Each number is 128 + 24 x the weight over its row's rms, rounded and kept within 0 to 255. Layers, rows and columns count from 0. Numbers have three digits each. The size before them is the row's rms in percent of the matrix's.

# layer 2 MLP up, 256x96, rms 0.1, rows 229-255, columns 0-95
108:163117147157152120094104145110147168155135150129146143142152111093126134124130070108133108137112105107095118157148147103143133124135157119162113113142111103149161178111128140154150073110176121106110125108077099131114089159154131112123106187094133151124141104095111140159143167140125126108
066:103147101151154138146166088121127118108155122125144095125111085109108122108136104148136172116116096113130140163134074162119126126107179117136132099132172126128166146165105173132134112134127126124119111101119109110125113203105150154157114099113137141103086124127175127172161115100121140122
091:127117164125153120152125096147155128093133199147128127084122098111125172116121143155148115124111118108118088141121127104120109131148122133110185141106114156177104144169162080095145139104137114085141119113082132090111135145141121163130118168107155111112136119142131185162115120142132139117
113:119157143106078109133131158155090151153118142105119099126186160104148097155113139140126163113101150099090109114144130149085125092150087142122141135103135144126124123131119133156128137098142148167123182149111117161114113127149091116138147103108115106165109069098130156138117155150132177123
068:071121127162144144154135111114127072115137097116104154121149155141129107119100113143108159092113084126174119133157152138070134115158113084151180103148127098111202124149165130132112115162126108115091145153141130127126140126129139140116145162144112111115124109130112142144150159119137136085
080:150092120110143144130163151111145111131142173132161108136115113151139150183099150154162164116143114103090115140128103113114101126131100123110119153184140104140110104159133096100114133131129093104128106127167109079129173139136158107104110095155168098182132131134121136162120119169120109158
067:126182175144114122139150119136152147112159116145097137110112123153114150114119188115174118146116166113129130157134099134128172167125113135127120138140135063175119114157115145118115128150125127124112121110141112095127146112202085176156139121115142136132093125125102161117091090112130141129
079:145115091113160110155133128142126085140151110139184114147152101121133131170119144131152076133101102090155135145132127149125147098147159161137110130122116107132111147138118100132066144133131130113145171121147137133142144164120161173159109100087081119143149129123115133154103081152149107075
106:127131079120137166142142127121139128193161156131138130127128093094143108148069140128134128144126164115120117141154095092114123168109118090174129169118127087124158092140140097144095163147158132113097116090110156103135094129110145105140104145193113141121120147093143123136131114132149138106
102:152125141115150098135141130123174082155145126150121172127168095128148087103131105129154123154114119089080140125158123080147138096110141132134088153109161129137159110112065120134096119152130157155146118157130118129114107127112095141166119106115131143107179131116129152156155144079145153159
111:155143119125136109105105132101128151129173173109113134101163107100127156135122107188127115142121149108121143157127117137129160090167161141163163090128098089140097123099139129125133137151114128154112076126143121087168107085114151151154123146130133131157141101164164168138104129142103146080
077:127113163139115143098160149120089157131104143137165097139129131110116165159139099108175183122105156112103112130139084120106152102115095149160086142140133097110095122171121109111155125108193114135107138092125158117101125148103149110132115144093152125138090137161161124144096102142141145133
094:123129166107114099133159117146127132141115146126108097148101111087167103129080151152184126149118119133107146145137108131110098124154143130100124142131166169119123091097129107107155111108147123152144144125106113088096168111077084124129111139152162125165130100176154137149095138110101175125
079:148061102131158151128128093141141133138122115148154149090156106132127070121133093141154132160116158076108131148156139093105153130154133141131121130116150079169114125150185164131139135135151094131122111095086119132115155134110140129110140138147130121113116119135141197125104124142159148085
098:095099099145126126131130159161149106142114119147109113135145110143134093144109159170122138132089141122132125116107093130141087157174131138095089187169167112128144158132110129110151102152164121121106148099117120158102148163161096162127096130083109127119114103110132137149150127153172137178
125:091166105122090108145116160143126088167147111138116130115159127114164113175073169143119128130094146106118163109134130113070147149123134096114108175148138145134138099093148119122111164128152116103111180110135105136155129135125126142103111091141150119128113117114184159169153115153144140127
112:151114163131132147108112120139100140116151123119135072119120087104114130125102105137145127100107144114125121188123133107113132115133135131117202123120143142168140116169125124154062106115145141139174165142081094146143151129133108072074103124126111132128147097135123159153122149157141147147
066:126173109120125144151121092146104164139131143113065082149114067082142164126094135120150124157113113127132115128137087173108187135143121173180133164133116107139120134086088125125118153129141101110093113133127091129187105136133124120157125152121125131127137134150131143139135128127160124123
070:091153133129126129131136106124166100109155118154148150099125087130135131117178108168146138111121127119141139126191112101153138092112103109142126114093159101123147113193135171131176137147136115128118146083097182073087140165135134132126139130120104161097143112128132150132107117108108122116
084:155103114113142145155140125117137118155145141142133134123125158126126116168101130122181118175095080120135132126130124106139107124150117132165150155173142097111083148118138126139113141076150114143118132066143119110090126166126152131070119094163125119124108134125090127140111073164149165163
099:134138127153156168128173147089129140165124133115116148142133083119148115147101062133127171115132188111088147143125102107101136156155140122177125112149128100132134135139118143121145088112150128084136110107116148077103092147155104087112086143138113127145082099137131135124119129151132124158
137:152126107123132155127099152125114120127147142158117125126136094097157127095117159156105123101075136137161166118174109137092094110138127084120154102128160096143154134146125149149167124163160060115103098116102155134123141171085090139120125165127128147142086109164129142147110146111116138144
096:114140143143104090150083156132123091143138183120121141150129120131141120105129129155155166085139153117117092129165132095121119117134118095128151171148177119090139088133150158142131109140145154118146161134133086133105072105117085112138138144124124155117142052148131130152135135104166137117
103:137104128122095166092133125155088131146148184112128105149139136097145104128146102134140155092133082094104107163131116150135092152146124133132122123145130120146149132067137099129079158171129090136142105141122115124177115121142171146152131160122160120125166111080110169134109145150160137129
095:119118083125125089093112112157089111140123101148120143143147128128157074128149151129141094130140130108173136134154123104139102103156123119153074181129151126139168145122179125139115155147142119112105159156128106131124086121079119126155108138088153122159123102122147131170073138138103157137
119:122118137111128101107105179163151114168142164116126105157139102125121118185129123147127100146111130114107138124142105099112079113122133114168159129156143136116118121131155118113103175144151148088129119141092084129129080140081131189154131134134158142110106080126123134116162122117136178157
105:167098109120169167171123166115131160124153156114148123122142116146130113114121141126100154121063071121119157123149111142103102088149115142130124075130134090159123138155156133150125134148165098098116131138105158168142096161092114166131145154125113120091101115142124137121140144093112164118
# layer 2 MLP down (transposed), 256x96, rms 0.0782, rows 229-255, columns 0-95
103:130097115122135124189112150135111109120135146148117116136152140137115083113157120123098114170123153101149122176123138110121136124147115127153145150046104138153101108108151108148185131116161113113117113148142136092144093136147126160111140132086126131087162139129141109157130133160073128079
092:142112106102146102114107138140118110153060173155098146168132144100103093111139126115136116148136133185107119095113174120124098135144103109090134152148131136165136081109164090120135115117147142142152124138155175123119183128108110097119119100145122123159142146174126101119121132098144125160
088:134103107141086117144156108086120108176135188121134117117127151101164107104149136113091159138146090099133142164125126144135143131119095109134091077119134128134161148101155162137121142135131103117143105151154096190152158115110162087111136156155120113156132130100149115140098093110122113098
118:147154121114168104154066135143158177113116141136188128149130188060100154131119109134120154124118140115129120126143118125170128136107150124126145142125092157120122192119122128115107087138140094149138099108129148140110104132087128086139125130123133135096142079111124118093142126120107148154
098:177123123097145124125102147152101106185104161158128131141130133084134171114130129100125133109145094187085146124120146125123096092155134125073128143123120142165113118118137117103128132106171119149152127114127138098135137144101104122160120074111127110150122174100172119107099150098153108152
079:112171129069094133118117095116134150101137120157166129126092148146097119146171096163137113154143119153134122111137136108133116151122165150160145138109109164084131151135128162142114122117133114137152130109071160127147115096119120103139086177113131157098068113139093126126144122100107168110
085:148111126127155137115114129173120119178117184170094158170173145092126119111155152102116126080127138145085134121100124146125095111137136114123131153124114151149113116121149071108158132136147127149144094123132143133151139157122088106107122077157113109135115125076148096123123162080148125131
087:133109101116113148126151135099166157155119116143109144145136137135152120109101107171133143141191158123102095126145106111161122135110122134127131141130123173156112147131139165090159119111075096077112125155101117081132156149119106126130100161150148105098131155156096119127142124137064130177
088:177136137139114137116117115086144190107141135096151129102120170155059151098141113083076121140090128119156144122144100149126138137158153139105143111136090122153077133152168139106114126150151133103122131129147138153110128136142096136114149096126174173103109106149130138123121122116119167110
097:131116088164122133137108093103137128115140131162149142097142104140120138159149104139097126172130165114140102114111118144122096129134108175078122098105127109109124158114098160093093102150155132154158137165133090148119142088128181169147134160140112131124123101127141129076188136143116153120
095:129125142121132118155145095052144170142128177093144105156114080120134136111115159141111133100158132131146121141126129148149092124137127146117127140090150104162110157153116160107150125131121135146141156108104140168105132110095115151150131156124155100100179069098121113121098176099144109143
082:154133122153121136119116104129103108177100133152091144137130195109140132158129114134064118174131145152111150110133092107128116147135153145084154137154155117121131116123146091135148123098075108163112072125128139145085097141132079083123116108106113159143135158144128126149145137130161127142
097:113137123130106133144139085143154158116136126105160134131096132103118151134105163157143119111125175117158091100101131136156096140124119174146171130113177101164081154164104095142122168130094140148116121130154099131124111116074105152145132155126146091097129120101124101139083169133116102150
123:145075095092127128122134141145154107172155179146128118114102111107131087137110113132140136139112134058111083157158092102100132136147135143121145114149124131168145141105113138148152092125158123104136131096113129118100135150135146156137140123111086149132138107170148177180105101150164145114
098:110139148164134064163135113127131101131099156128169105122116096153151108084167107124153073108144117114122085138163142127111114148096146066126123178110096154138147152113161142105154128135106120138144148160104106148183120132127120104127109142136140115119128122166160132112162119152126113105
136:103166116123134091149127128119131117159138097125137123147129131102163136153134102146182098132140160077099126133130150144185093119135146096095095127132174140097165129115171150128076138112177133132115161136090087139117120122144091137144143120119152119161139124113152149144092112094109109160
103:138143141152101114138154089133125106115129145100112144125154112104114112192129074115156112120116120106092163124168167115117122135100118089130128109122117153143105130138118134163121117141140170089127142155149162124147078103107119132104116111109100161155091134132189143145147153142163166081
076:099074101123109107110100128139139103180140131152099126135187201143106133120135097097149110055151146120128133116125140131129119131107135149140157117127128153179130126156155098107095138116159136147148116146159132142093135129162086139096153086126115136163111152096126126117140128117118131125
092:162110137115158119127090126149139130176082131132105131145142181128131106142096114081112144104130119186067150110066116158131109094154160121098134156108107125150125140106149128142144122147116122144140124121123114137141167110100122080147146123115111094153118181131161099116120109130147133161
077:157155143112149108082134109129151106082128082109146117119116114117144115120145128156130121122136130126152130118117104130145130150128138130124139049096089146149125128101143159143138123120073112132126143120139132122160160176134135177134119195150068116132106176110103169126148157144109111103
091:134092091137134106102137159130097107104152138126171122117094128095149113113105114136115119154091070139161114132089136126165105140149127114121144167126104166118118128169098100101090126150143129176153157132136109164129130108124140199131157159131119130109134147131146148077147105134137135086
118:117128108146137157103111112126115133132126116146130096117150105134109137137114119117098136111105110236094142091166111121093148081149116134093158114093143131139132151132147125106143088104153126092153160142112103132124145154128117107131101142139104163144102167145127172174129139096127135158
110:115112129138065101131140138149154149104104131138110141118135106160079131140142133118147177141091128148093120111147174175161107165117154114107134123128131129121087144144185106093108115115148124132091104105134120159143128129101100113146141161110088130180115132157137075121155131121170124134
099:153146175150130132134117103109129129106125139122127152153126127129163123103125106112102098145132147139077147153099160122132121149147144119096082134153131080142171155123079151082085185090147166133127118098111128125162115118109127120127132178131108172129095109151137104163130120112142083135
092:095142093122137145069116143136117148147119139111092105137148165130145115141126155160138139110118082158107145135107103102162171135149091132163124141111112140109147143158138123092145160140142125140152129073127135128095160187159138088114096104144144085140074104137125152139095114123106127152
115:143129139137106127138095078135128120100090178105118106145137103112135095163140116120155125116165141146140164104160161121118120134118142135165117121135115135099166125136140083100122153121157148122144091137122130163161155146086107098103170100082121146106168083128072131163149154106116144137
101:130114117129166164116085134129088105129123107200107113114153115140140109148113143177131114122099127197124112116208118164123136098101151127140130126121113113121098126128127125124169112086118144105114157132165126119147118123111116102114117164120090103123132171141102167153122154108134145121